Part of a small language model's weights: learned positions.
Each number is 128 + 32 x the weight over its row's rms, rounded and kept within 0 to 255. Layers, rows and columns count from 0. Numbers have three digits each. The size before them is the row's rms in percent of the matrix's.

# layer 3 MLP up, 256x64, rms 0.0957, rows 51-255, columns 0-63
109:096111165157116127109170108207094137185055102114155138129152112096155141128130094161132187106160123085172139116127154173146183163103118117150176115197124199147132153124121110084139112082145151
106:081136129124111146114169122134128089153161133149085159157117152143084155109165139163143173172093196115117046193139175093155165149161140108168082123161197139121171166136162174120135093130124130
108:118133168097142139102215126186152101142111109132159195136120111107163161155182133134116091124175116104119134159120132178123193168119166165125182106096217136121154156152136133141169082098128138
073:105143049072157115168190136123143134092182135139097126139127076113150129159141116122183161160147087161092115138163140133117099154134132110099063135105107163148148126165048148185150094178158154
092:099119138119150145133126087123114097101093095075111128104160152140108078168095120124134115131084103044087149117126180099197127141112098174031154136143166169150073133114147097142074143105119141
102:223126139162131161093133124090133144183048174138164106108133095096111076120112100131127142119091150104122205165147177098131145158165129150139125130095113146155071092152117177149120090082141122
100:129192159115068148136129070166131145176165176120112112135119103142185146187098097117154112167123157077127075142097114133138139083183071140108158138144097146127072125102152086195135146099161141
102:095140132142107156149129154130146206158154163130193171201140065116134159122183098143120121121134137142093075133104139135156100110147129167082150163106100098125137194190161103131140155191136170
111:133081134117164122113067139162154128123145184079123091103154109170036126137128157162100071092164102182087145101150142134129070129126107157131174109093128066150168170129142129120141095175092129
105:158129142093166119146127157158077180109166144135107146127126121087164178121124148130133114159139133136131135165119116188144114100089120128071229077134089158108084067148118071137083059142149136
102:118116172100136095199166117110116149108173107106120116135116096121119121112179117156114108126072154118140172149115109193145178108152087119158123118087101146128074147125136186199121086189050153
124:202089131162121142124073158169166156155095131103066128076091192067152177103144148125144141156103098123128102168174126067154156159128133126120083092146136162159099190140117124091163122131113121
096:135148104153093182103106168157127146179185116142223138129078127148137105136100061118101137111099136100119126158119089129196114130072076094107102105117134145148103147160126140164061127163130078
089:089110142153167136119100194131088136151054085108110129155118105185058148065094126186166081128143120149090193112107170122170110148102090156146085097134103137113126154133088099121116105120095112
108:104160101143101158126190126096128146087082155124137110131121117139117099081078115071137163118181169082188135187133109138147187094125122197140069122159116175068123115166152122141143129178148114
101:190140173162162154137086124111131116129157120090168084144100122147067096121081125123145135158157117156083140142079128103205055115138130166114157125169122077116138131157133122206079166171118122
123:145140121145113166181105167110154120153056082122159075134162143106165156080104163078148167081085185081189086136171141129171174122124151141136153108155154148118150109118151123173067121148125106
083:084113151097136133185160126158148170092142135177118107151135130131087177128139094193094185155167202134181139118135097140125197130181102118115088158094140143094133112132144157153128118216124124
094:131107189181144161198103121191110158160138156108129137119190136151076104128127096181084092070154099159130093092119105108143150174153106115142106108136119036144131160107155141139097148138102094
080:172125101100161098177156143147124150071157140128070100098140078171148128162132093145174068161094075148147110132099156103075122135197129120161129139206131087162110128123155132117135153097178086
089:191126086107153142101103088156138121142110118111146171151164196124130086184085088149134133145057108169116116096161138141156069143118131138153116173203134123141148164192090130105162105088089118
095:130134107141137106184138101112070063158146073127126169176108161083156153172129071132098133147079119090173124155087107093112073104139090121109075117142142105109142148121166092192146069128104097
088:073119138088099131146084081134170123095096128105140126152074160096138119123062085108057117142135130117156151114176138183154208109148161120123097127143093126150101141133137182096148155174098198
119:093099119136142133096084144147122156198084144099131083143137128152087130108106186126146109130074182106078110115178147149055105093085115090118087105120158138131147165158130098142137067161102054
104:081106119103126137191134064194145123129113150132063123092128125086114130115082095056165159156123083151171094138150119157173134144142117167121162158155170134168150086164155105126202118160131139
150:120126114184160144098126172150133138164140169153137054085116148127116167100131160144159204146103151113132167140178154179121130112157142180188113173092123169065161190154120109156122133158104152
105:092088155097091169176111118098163157130130135051097116149149102098148138120073164095153131117163124139146159113154136118141129117098094167060167106195145105117120129142144089076087178186189118
092:166135103111132129090074122160153169074103092105099119138123133089141130120121068121084117165082095110135084114084140114170079155175103156057080188117108137101106143088115109171067126081127151
088:060083117126209158111103153159146060120110128074118117156125129181138162179106131194149085166133099164149133118093127088137165111109103110107163134121165107174177135179107118133169173154110130
083:116174152135072088113141143140208186073175144143139169170134132150077123112096133130141194169099117145096085137134116140138135106141129093143140092092106159196088144126060164120159163143095104
100:092166073098179144127124070128137134093154151118160122149121108110153105173102121095151116101166123102143138086182104144104127093151142205046118176127071100103174144163151115154093168175115159
106:133096080103108128133106087148088076072151139087093097129054155129166137129103106069096108161148111133158114113098106091174115130101159100094160151151079096101102159162175136065108083098079115
096:175113151106099107098126147109087104106187081101101156093120122116095128155141100155148089146192135072109134147148190146129152180146117163165167089135156147121063165111170155162162157053160122
119:146058097185158062143166143092107132186187154148181116120175107123105083111165208153141115162137154131167114102119162115102101124088166127138106100114154156105120136132172153092135147165175111
098:117144164122177163167148172173095109131119128117160091093175157085087140130098165091092075146117136121119157113181183098113116128169150074170125078110153153184090164144091074118132130117189107
099:086096162108130137139137125198160062196139132072037150094165143170115106127097165114151107141127122131110113130166099109159132088093113127154136147099135131155142168190167112097098179118106077
111:129113076117103138152106138102118089123061192122095093130153191155110125101138161131064161156155149120182200164169112116133107103137078127160163113064114076094147136159161130115090133143158166
093:108109121144133138122122131207102121155148120141066095092119146091136121092092080195156156074104145145140086143121092135139185098148118131162158139197107112101215138140104123122120162179177090
085:159150145118183109130127111106122171152105214160132146161165042154127133119132105114144062141164119160132140112093106155077110165143129129114129186126122088104056111137173186144103064110135116
089:195138099172123148102081169134132115137137110114161164158148191060156162095085141153056149165110109109107128146187163117170145114084119143124169102118178075118087164085126133122122126073120106
141:105132109091122146092171107187163170155152104154165154134188089111112158123134129101083107132156149152192184126127146134114126215085112158089153188125146108125117131145199064130166132144109134
088:113098151078155131136150125137127114191177155115152108123123089058096093081093165070089105092118138173120135185078148120096122168105125144140145140143168120165109089224154141133140087092127108
120:197109081157116130094136115163061144134130111119072146126183141064128164133186092180165155152124100122093106154110160096131072085095091189084125138120163130113114176116143121153090135137132085
086:137099140126144125077141130166099087142082154121122106136119160164131165134191150146111138109135121099153181120158145112143085102136112203082186169180146237132164132148162132081149160135160119
097:123112130185156145148151129138201107116123120132136124093131142160119107156054148130125138139097145126183124193183123106170148166041105117119173124040076142123078159104114147157149152115100138
112:127130097103201150168118145107192109133130158058157181193108135091171125185121098126119083137119147144140146143141170132172119143144085067093192122102108108105112187122109149106127100079146133
114:087116097153138086166115126138101140134085113081150168186139132090117109165098182082135097147061102103150161151169141146120128167118165110122207107174071088149074137084112128092129164107096113
093:138095166128190086121117152104159198172105152147158110167162139158166132155085153173107127148142194180138125161147136103111130155162150172124100120129133205136180141185062107103143104153123125
084:107074088106087153155122067119140156140120139133117078149148129119122086141043111094094192171129172082154115142092131167113150087128111123152158143154128085095148138166105053168134164138166173
126:113088105163134071158154166116213104153106138096128115172169139157155114093084152076127097172090178111104119134103206139138133227119115139130115113106166129143082105126120122119128098152101154
122:120167135133147172112127098171098139137143155094081152146134142084148133134082097148168114104111121135139162154137149104114161071133200157071142136119125119132111122152145235141111069127032107
072:157119135148122066159117125157086101127124117118144163195112113153133091171160137188111097163151112092147161150130186072179092150089123137106175062130091142096164129137185108112132188105177129
098:142077153160099146099102107174136160123118107099126154100137158114084181161052114161163147123108099126095092162152143115146129113080091130166147059129112128173160198141051108132149189135151112
096:122152138099092090126155086177140123115204118144087123118128137026163093158132067119073124213093123117167150142091116164108147129151099120156068125111113100129157143132171161137142109150151126
070:132087152171159135100142089127117167135107146120139087141196085126143106133178123178132136103089171111184158143148089188103166116073085123154099095127153154122177105137079082190118157115187134
099:070093104090139121136135101153165121170092123126134121127070119084098203107097133115048129133115163150096136086164141155133164165135137132120137065131051147137141142207114096087112123132105172
093:122196112175091086194145082159152102150089097128165111124143107149131120110080132134190111153064128114179105118132200093160145111139106131144174143084130079164142105117193133116108170126092121
076:133122139112149185161171104138141080141104138126208094154122119125139138117137180122109145123123153169054049161123131165135149167114167151145116180133114146085138165143143117144123179154089035
113:112068135135098142175078128171102166102143121133115102153146089079119127133121141098171155106170098163178152108135105142137144111109147179056224151135123108101070128109109116169078095176122100
129:117121157161122105156110126130135106171126124113123130037105110167111099063097139138151075176103130093078142185129138121134149159122112105112143145144091133146039109152104141179145054098073088
139:098103100080109110120140164181127055116126083098143073063140124147147105131108183152128155127102119149200082121128136110147141145110102057141157120115088155137165198179145124137092118161179122
075:117100115148161103082073110156116112108081048107090095116082178036135112108077116112162062141093052092104131115107144114082104119100131152123105143127141123125096113143124124166143100147092107
101:156124147171133170097153132178132148155133085141141155146117143030165137192104172152143133082084151161139114122152165162139145085124137206130168117141148118163100135163139063163086143131138175
083:103206117113153097131106114164110106133190165101101154080076098118084158145149194111156118115118150095088174158123190125094148118111110126094149116092143129138127151198074127164100150099110187
079:112108139212133113130088142168180076092116127119098071108117151131149117141104096169115096148092088127138142118144068081134147045115067140126134117118084124133096094108164139076157196119134092
081:085159188117157123129167100122121148132088094140131139134108122153179116154119146116132090098113131073165139149067143118133177170097121188111105106090214199099082089123136105151129116058140154
112:141112119174125067139132139113154138129115164140141096157179148201099089131085132154069058166170156138110117127106183163149074150191147133124102118104123176094101152151088130114051103128132115
103:110078136201118091176164106050072048119109169139109120120156115167094157092103164133098139118129120085155137176105128146096127101111124103163167074112161131101157130124131147143185103174149113
093:101095192113088106213123147188169169098115132066129135135114134143125199133109146106149126166090093111155114145144158095106147062102159189117155139111102111153134118085178134125131153130071157
097:177102099085151120103170135096118140130144146089165120068109171132117179114138155072111064159077163101086139099151188161132090190123099172144137134123095139156138139116109127139114044113080147
109:190130102096124081120089109125151173132098140099145116186203115148086094103071088131109105146129123158093096151069181133135101115112061110128115178137193117162138104112167135125102165126152080
078:079104146134223146135106142137127122111064121095141135151099108079170109111125110088148112080095086131167125161090143092160169108081083139094127160115127118166091139140108157203126068130093174
065:125106151147179177147169135096120094174098107071147109139133180156125138151090055131140070114055132135116083148119140172129132120105161123115128168167122113193087126159125133213163104124109097
100:115112154105145131090126179156142145141164164080119101139146149088168128132160150145103106164091118197142195094097189120066064198132143140127104164127109160131097131097164140055118111124090149
065:132116127117154117162102167121098155082160096071151095116122107142176176181108140118183072144159094079092143115133113157099082133121110106062149147074145145116100071145079099185137121190120113
097:091111131148152062201130126113218090138111174157125128131088123113089133172099166059091087170113162148130095133150124118183160091173080144158139094090124161160122165095119136109120104131136124
112:113056142157114155219098181206142087189147129152164152110134152118097192132130154122125179105136154140146146098158122142145132145137104110128149076180134161125161155153190104110112121151100098
102:103078113125115153136116167177164045169155097144117085076131126102093109111130139178098113141140089140176089157156148065140180116132131118136091106162086106080160113136192098123125117156165184
104:138094156144135174151123121153122129132095149158137061075161119109121122078154171147173129142059200115114145152106093112154117106124076138163165136091181089100073159137128100147154081127141052
111:068151058115157182087092068163154151122146165098102102115097170109076108122165112114169137087118147069145148104134195125109125126115115168097094120139069142123135164135157097167073100100134147
116:126079144122149144180120165175149104140127130039092107135158121189144137120043137149134137121164126116133164118110093137190128200096067147104096150131078148156163134115146106133104107118132064
105:152097140119078110133110149144099148207176145138148130116122120119151137115084098137132151133211098119192163117112127149188150154151097186123202125169133169081112113073181152098102137153158129
097:132126100108110082105145115141119068086111149107070084171105126176114155107115115200099120137155172093149097180085103122194149113148111168124140113108192181080121132107112132113173157177166105
092:137141063141120179127163159108159120152126139116156132124101181090116119130125084099142171158075129079155146148095123112124147136064194167154097105107092196041134122122121104116142124107133204
079:198134106136160110123112149127142138170143102081081084090139122107080148142109071103140072102071178060155071092148139138088145172133089131153123161151167136139084118126086141165138132181132169
090:113089156060119048128141102117113129122167095102197133148126107122132110120134192151143095162128185112164122149163184131122126084147127101169118156134112130155204148188145152090138135108197106
105:190154117076163144081122108169152117073178206099189146146156091122127106198097111143093100123138133161141162138129120187154094119149098197146160178150121131156111152137147143135158150132117159
101:167097146152140092074131131144093148127136166139101126159154116164106085103174192162113077164077152190081121128077129102136119163173085141126082125125219138174152132132121152145130101111118074
084:108131132063159121166120122140120098079127130108144184133072088115101156130157111074092097136128198117181149137143129177120115197126080090101141150058099107088110140144114145201130076137116134
100:119134099180126118056105163163112153133151165134103122075166099140085110149120137139080109154134165138137130180133165160072040109096131126081099192154214145124112127147127100174108128143140129
098:137041112163173130145116187136136128141061175118075104135129161124112062092135138072094113082170133143144098131136186140132168132173124122150169121170155112119097141138091111078152109188104121
083:095121178096136159148181133148183171059132101169157146132138116173162152160097161149132156162185090117148140157100099177098153149101136081092147133107145194181163092168151101123155146093102119
078:143172089142116121111151112092142102111109133119142130175122146064135082113090180058135090149110153142095109143138149161200120111161113130144087105096130168201087068163127155097079090182144119
095:158116080135092148160116092130132120196139121139116058091154069140098101125115120131192170129157085120086074152135103093094093124122143145082166113131166081132158136139180115196094154180099113
112:128111130157153059110148145131142093082104139153134054115135124131119157063093118114161139190159120149141090133142137161070141123137120114221100152084127135074094122177098089088122134183106164
111:079111084100127134140110167117145144106200192103080075127134109092104126119115193078096126206129124115125131111152116129157113143158180149077158140125074154087116152152132103061151145139161088
089:145098175123165135118060141168137160140105129174151078069119124090048122111087134163137131140143148132127135140073211056124129125111113164121083115103155144107096162125109143124121095072172089
101:105129134116206082137111167119112132122094165110136019166153140173112170111083176150129074112081173168125133128143066119130179145143139120133148117100175183133136151116137133128148102162136084
067:064126139145110142112116143155196134184198094128107112152144061087151161143145115135140134151103141103130098101124128136083171102169170106110109165142108136175148091099154095181084103124219126
107:120140140123196159107061143137103129111175195095151074109161123149113136187058161121112057112129196184146124132153133097144099077077143170136133111114154106130158159157106126149138104138140105
105:166106117176123043102155103118113160127091090123105130117139171139141048157100072177143094136114103102152205145118153126059138106169144106134123104111143088133100133179143173135164140150137081
082:102091101134100157161121089092069101176115093095090128072119148151077157077113120110081153113136096111135103147077120092153056141112148167149167143124150127108155134135166119149109078059059121
131:140078070096147138152117149139183104173178200129110135103154086165108186125175157179060111108153094125125119177168143099125132130115120081094175121129150116145154188159129151103169090150115129
115:113134151132115170151147167134172156169180097181192122157099079088130110155137105068121122171187146109147144146091154144182147132143153176072134155114161151070114097140124078165094150162164120
089:153118050128166124108097130038177090130103148129113087079145120114128138130079149172120130102124144123113128092200179143108121143155161132169112115169063175130140151124116118124104143072171183
084:117078058104099154133140066167097074122098144058133109165124106124073133111098173170125121070172120149146114110122107111162107097150172166106120102147123147121174113158133115109194158188107159
119:148181139136137152081103091173131093184073173117158154101134113060132151150115095102147186104132134080097099099127187086112179130139143170113134098134163180104118190164139094089095143108147139
112:141094128119136154104102151141109130102132166134139160146086090132153125121065124135115099074106146105185136182077158073132145130099105154049154161106118202119112088109169109063104150078136074
098:126074087119113066113140142110109144133127111113145146067102143159114207058086117152107155064166086172127098155171177182139165160131122160163155130138165110128141104144170126124142176178136143
093:141081168116084157157155192181082119117139131142148153145217106166140129112099149066091109108087150144099165128102124133110105124120056154146155129122129119175097179180151127165142092118076106
083:144174171156163068081127139106132132116075175089118135153157138144196062134146133159144103092081153120105139096157099160094127133151110136138171170110068106156090127135160128132155144144224152
086:182091123154193103166136122187125123129143172107151123146123130078125086104107158086122121150134093138161120158207177103180137151088147161178120141148170090141133134158111145037155165135107155
095:151144151158119098106107075113079162152104105131140092150158144143159112164154098180157105137147160193141130106085147142177087068095079143175164180162151130132025153149142129156129155118146132
102:118106070175108074203094095143106070140125105144160101122143110085103104124128103179116126098140069100172135124141107114096115107131057187125179080169141056139121118106124104154129149163116104
101:169081123186120121192117158097157200157129125153164092087172148183150112089131106160102089096139105130158170118200086172100138134120166101143122190110119141174154148141179147134146126147101132
108:116085090135100086198155165107148161131183136122126128107133117157075164097129140186128156132070063149139097173144122103077132109072165100160171127140125156147100184173116194105098127126127105
089:132157087144145087120121129153118127144106156137117095128098149120141235062098199181113131170135140152073090135157155115093187160128124112114117085083122172154147180120174113130177141115158120
136:133112136080128127107110151133133131128078156066118065122203094130120126111117126099100188136153154112165122124148164101127058105104110182152156110153162176075110143106142042066112164149127115
083:164077144124142111043075151163141104056084123091106109135120105093135128104133102093148103116148089119107180173131133120091126163095160212099099119148167159120104109163101149112085070116104119
108:138103131097118041110153167152165096138124149094135082102115118145132120110171162165082163159139101126204146147109163119157113085101097133165178151082135175152178118113130182101151121101185078
079:124086106123118168193129155165149222082111167134123141149102095151126132175076111136171123131170118129154143118115123154150089214119083159066129153106133128118098164160178092133117175143145160
112:078098094157126082169079166075108125158150172091107154111141087104037144120116094158067092151181141135150157115148156143133142144117120102182172114130081095145107152100145166094185113127142146
097:134118109173079135146078135100133092163057117088151091096125199159150108102122103105127137134069154076137168167111164086160177220106136103130109132171099142131133144162129111149099143099151163
113:068132092155133067154142123140150095139061087130118141144138155121102120149095068126119118132111096136158156192117153086103203093171107104115189133112104093094179179171178133121132135172101148
084:078034117090129144136083119095143165145153084112151171214135146085114156135181125119151120053122124142150118121142107108136119170138130104082124143160126113134097217169142121156148168142139120
123:138104074137122143112160099121138081187097156133176148111176122080144146044104130137148136088165096082152103123153151132087122096076170185115152139067074139136120140155117154164131081169130173
093:109094115090144107176157193102144157182125080113152104087070121134156151095076097156123131094129134149087156103135124189113173103096162135119163137165100155141139105164125147105048166198132149
102:123066162156142086120075125181172101072156139109141126175085121138108094108124161167138137196134085182105147153152179162096128125083136128165141092113147060087139161147173138088132137124118176
096:171173138064130133188138137150144119191155153142142161103123137153153088112169108132101048149082177143074134166144117099175125204148171141133137186141125136150111156123160181147141163107146133
101:064122087135127164070086169151080170152133160117129111151175176108149129137158173130179089102136113132155142076144173172152173054122144139144120145156118181130153151120135099065121112150184112
080:059129155164165157129158169149205201164153112099111139106155098171093131124100127095163157124083134133068176093105080162075146166127114138101112148125104139175138132128121066150151149163115107
081:137104094118137095197047128148119068098098164095147118148131077162099135091128115170118153119166144112107101105170171169142133115175161154141162088112196172169107107124197079144121134123124116
129:197125151131117084085150139201112110222111139145169127090147162150150160042054128147152121085138152108121113173133109108116118130139145159164190099148152120108108146124127152148159160152150132
097:126092167112147138125141051111153085116096142104193150169152136203090143152147121117105123060140134129129129097147133157141161160092112116136183091158152133074140127186141123076104216117107134
116:141196118160076151178112143163181137163108132088134097161135075109109163126179118107119131166157197122158090172142169130208160156124117129171154103127198135122151147144109131147148108078154113
071:172096157112155161095104090135145110131087114108136158133135210067176128123058131071146123093121085165142103109145157166138176090129123153144155118208085108115097152091080107125104166103144129
110:128124093086164115110087119186193153185145115096135155167160110101135168144147145121102118169122131131124177080085191139135160093092192130145124107121160147133120187107091060162110087075113123
080:152108089195114180124099127124133116163099095115131126132165200104122118125125148130043140121063184152164097099168184102121137146110133076146154130185112114159169166141089117128083143082137161
092:143097093149094089141098124118108122115116150142111082109126169143095136097081087159071119166078169179106060133113121094179099131179102124182139178156147105173171164147137151072091133146133077
077:157141135159196107121120135087169053096149161101115108109159106109177132105134149076161087162156104083147166155066149122102113148121180166171079128152154155115084176117100168154160100128110090
096:151119099136192099121124119150140130186181222122173093121129100143113125119133130101084080171120117193129135128087107084180087112182154161092121139134146150168188104149189130132116098154124136
093:121154087136159120115166151160087118140148181116055113088155091142135128092105095138143106117126123165141153094067188147059114155148118177151119190173151172153181125122122144111183170124183139
113:147108117125170116088151095111111171160075176110163097152083122107147139086086125156183050072114111189085129166114145169117141175140125156114113101140183170105078111146147156074118112148155118
112:177130128079132165131131118188116116158158143097066145127167129098146078129121120156078107136169076162127236173102162133186155091131133139107126090099187118093120135139122153118122097117079111
094:131103074121124098091108118115119150125106169079090135171113152147020187125116168179135118136136136152049105093155164157152158071096095124143147153087093128172140129103090137090126119158111133
096:091108111063186159199099167120176139136093181063073117106152137171117138127124168124150131207138087129130170126118166089145106123116138155091115132143142133136153117148180128092129176109112187
092:091152026150119084096100132184153086167127160093127153114124168080107111080154138093043139113090130119145112122134145133109147140144131154110077118160216151135118135152124174136160161106133136
092:149113143157154197153122100141098109100091145078143116126135159174129084137110191151088135139124081130168183144107133166109090201121150125096125128180129174156116117120096085189147091069081095
101:106172120186122126090132134180151133128115125138076080197120194117123101136071119136150205111111134063138144131142160105091139135163062147131080164137106113140136151123180109127151182177163132
131:159087079145114099117111179052117165179130138143104167116160137104116202078097100130158131078144089098147095084153147152096162078135178132123167099103126162103105156127138194146125119165166116
102:140064120146162158139138200115183106142123104068125128146101118093096162092136101110048056111137081120151103148167116113168134124136130134090165124133123157156063099146140112121135089131053091
096:094153059155135104155193107090129070112072103136175078089132103125120084137097133179157130113158140088125136180106145134072148109108161129114182137154061088134087108123142157169126111183137121
106:162116125148145100134097095084113168130106165115166069169143116127142169127143130168105138150128169126144100140121160138151024149084138133124170124081151206137103119122111090065115086105084066
110:119144145128151203092148088180154131192080171135125128193098146102145176134142053142106126056122114123129146119173166168123169141128140184108109105142151152075105115162120131122098069135115151
082:094122183189118090139090127111117122124104107094126051109144103148139171089120150126120118149112138090175089101090137083187102090104122103118128108094123170111050100087045102116131115088121092
082:184136125123064172167093139162103066135124143121139169106109087123135106152107121139121092112165088137116143127121088167187104099160106085085156189197087089115080123148153151141112104173186113
102:118136108104182037172133143135138123129113097101077145143117097126119091151158156092148093142133115170190157129112199068076156164124150104116184095086130080107127126206117096133143132116137140
113:075099121107104109182123124120148115114190183105115182112135148114115103185135146164111100170125160149165079105170148152125140135171135089096147120068107103147197114142156159075114170190174106
098:164147140149096131145101113092161118128087125165159123145124150115143194065121131141136083100179151102211113165172121129111137167139132151112056141096174173059156174130175131135108096162163151
086:103126117140152176082095072134092108111127136128116128125129192108121118141115088092149151096079144068119137095167165136079129139161138179124075128187099094110137116124160073184072075107184099
096:140126127172125062106139131167161131139112143157120142146131124124124175206166160155064170150118155165125105185187191075143099147156097188078131132106117101110151154096153132174140149126150179
092:116106059168121164192152085081188095128140153136135102117121124129086167105173132147068147093132181158139154138144119108089167143137123134112128063167119174084178179154152102151140148132072153
103:171101115106193165093112126191129138193093174132143130117163130123150117144138104130191100101168097100142212116103113121120170132098104119110183091098134157111121106187148103099190158104165143
102:097061117132167119092111170110124118118045184080184160144137101145124071069136145104173144131149094143139138056081116145117181115130114170130134137117081175098072122163144109101139137127133136
097:143112079127146130159156131107181122116034111096125056113153162143151153129125080094083156137102173082146100098170128131116133133161135072140134121171172138124110159130060149155155045114127113
103:191139172135085149049132085166135138178136183113141157140125145140101127133163059104084117110113157132093086088174180160123145153158151153175108112162179183135137131123165137091136135081133158
086:143129145223112141149105062122042152078117131150100108142168140127118115117151113178162141130087117129160159137166183137097158088121124136145134128215072146123115134114169160126091185133121118
093:147078149128124089131070138115109158120141160129145147162202147108090119131048128084082077101127193098054126188142125132171148120087115167128138088080105119131124131106167118110146080143152109
110:153084133123154157176142210174100089174145073140108158086106109078090160084185142111166119135168101149108168161143123129174097200118165127125128144089121119071105147138159101142115117137152094
076:124162134188093173104127113210130099130174118154057145087133191101128175124141077167138124108161109117095130091144132188155129110135083135120150161150153134158157185150148182109087126112102084
105:121150126104095136117150087140148164174134101065132088118137094109192118111114105124089120124130112135205177176125164125154158194121105059133125097088175140160137197165132163164129148130154075
105:170128168082167117129121146135159189171104133103144102176148137140155073159121126121122124161080161152153153131099159169187128179163115107190101131128132190128048131131126172116109112067083116
100:120065180147221110156123119085108135122130154092153149129145098147082063150074106102168101085148105183111141154187112136121128108132106103170166152147133115148080101182116100082147112130097097
089:123081094155120112086141128170090075118156163105134089142135128164147142104127069056079123168128090085154148165138131093084123156111128080126091152131117150120154153192124118126165093106182210
093:120109100177117162165127127142107074118045131109150103124145109151182138086119129105113140029151172125165104121138104121155133173150139111104207092137131104071111165123111075145096099144155169
091:123107100109093142143091125103124116038130110071060131131126154147098075128138107153129130192127111111175157168106117153142130112145125066124106136103099159089077121138111113131096081156028096
097:114101094126097117102158043150105171123132077129174123130085123135073155137104147142105115147179172122114118153127110138190055161106127168070104106126173152150160127164091057143102157103101110
086:114127103171172087099079119092116111155082119098161129121205133130164107080094140151097055113119135109151088140142080134098064088127160120108131098152114190115100121124076060153082125131129159
088:122125088159148170142106103115122119161111123157135128101127145063129122125066113082149112081105163137164116094155112191111130108133113162099117094228079130117189069132140105174111141187175125
086:153096117101109165112134095088151181176111176093165138160145173181135132132163094150148142104160143077095096097127169097167139144135124199164121090123102097136156182060165176109136139090124085
115:131099111122123131181151143099195088144127121099168145126147113143084124072154132109102104161150175096143101193116184063182094175136100093112183105100130101132072145170122088185143126132158134
104:109146112115126218135142161145095170163110157124126190120126184135114058072123130130133141101158130114168159151078117122142167148147160140125180103204144118143149120178208147094120139092104142
091:084133123179149119135139133104126145108233158143135092050145098108103169061097117108111117146092128112171151179155105125086109161106096131131160137076091114130138087115122077161062135159127120
092:150114137140140113144163117085134095157096091113136128096143134133105217134144108116166112108111128108143118146173174138170147141074128134184181199126137163121067158071059133132095117142125051
088:094086123112194142132108132180018076120112151119108109048134141123099124063135143167144145150112155088145180130110119114095124079141117155203107110130121105136156147127141089136089137100154118
116:184128154148145085126146154143150142152188143129176146167121107145158162187197108111143053167156127136142097132155151158136146146145120094081133133120159163070090110168145192144170084140150071
089:105118126131139145124141159102117112125196114101152118131106120104138136089116108164186102160193085120145171177084106171173138119104179170153103149113143162103102082085134214176110090080129084
090:164114154144069064189091121086154107151085135098071130104181126125170123109126119148137105158169085110109121119156128160127077109184149153145162128199118122168093159109188166129165082129128155
101:160120079104086128144126127142126076089160198116074098112131139179113139074065107179086110172159127103154136173085131066129128175149118125142124147123089109121165155122128194106169123086174115
107:132056100099162136146157162160114110166166176134093157135104100122090156124067127176072152130058118154146141179139127127093188134103066087140171142121090150137186128156122128067110126114113126
106:047085134112189140132102111165133102141122186121088119182155088155118121183128118124150064158135152121102110088101124154124168073117117110118186130128135154167101144159110060113141152160181077
095:122136094125117172152106107145080073118114113127149115093148123103105186084128107105096181150163100086187107123130098158134125150160171170137154157211098078084176116142167131184112092095085134
107:142112133136212107146111188155117171100112211158061131103167106177075103095085163154139111090157159181121109148133121119137105098099148144130143140092117108097088119100095155112098087170105096
108:112083146109171141147091130172135128147171154124103145119126134035120165102105099094135105078137115145140100113113064147143154071172140166076116132179203145130108127164080139171137100185143160
114:081150134094160095158156142097132151172083108141148087078162126140179129054076071076172162128141171076119163099111119113130121060102136147177165139143107106086102122138100108091120150151123090
121:138129119065108061110121124100146133133169084089107111092113092142082152101130168176070062183141110144179088180167099156118156137079139092137118098109156149110190139148154161159149143155137098
118:173116110038131105191129183161116159166137116081123125158137085187104128118109116159095108135180131156085109152053137117162123146080145133134141102176156133189120144155166170146124146163135095
086:141104134144122169172080135178133186097107155122143130140144138100180148167176113174155171148126110115117139148068151156149116104113147202071146106164142113072112122116212123142138203135159133
101:083122164096135138156136109178085188142194161107191091067116109110124129090095079146089116182083117115159162129161060161094182117126108130163173156150122117161096151152153139120112142150103113
111:119068147143157101190128140113122070169122130139150155146121118139163181149170111105178088082159088121168165179118151120120151151127080121141202190115130120102085151085178170119141116097085153
084:105140071122199076109122171126135082172063090097104068106135156117110152066157154138108093085158119088180065128141123093152118115114135174148125106150105179082147107116137129121132104083125096
102:125065138123131149151082139141142188127167092089163141165140211089151098147143113140121172133127098155153152107135151152177120092084195132133116118116173173128087152177073076108092089124097144
090:106125162153101135148138121121052147123174138122186138168144161116112126134145121098076011152149197113113145147073148179160128114145121172154128111125111103132155128148132097149166118201158110
098:118135146100162100163177111129094176152089101120128122142115171149126129134093116132109104108124110166029093146045146179189104093094186181114139127141174155169105140140141119166113075137127147
112:145100116051112092116144058119152103164189060101148143092145135073180156129107060119094129110102100143164124144156117126128124157092149145170134142183117107100112194176095103148148113125089133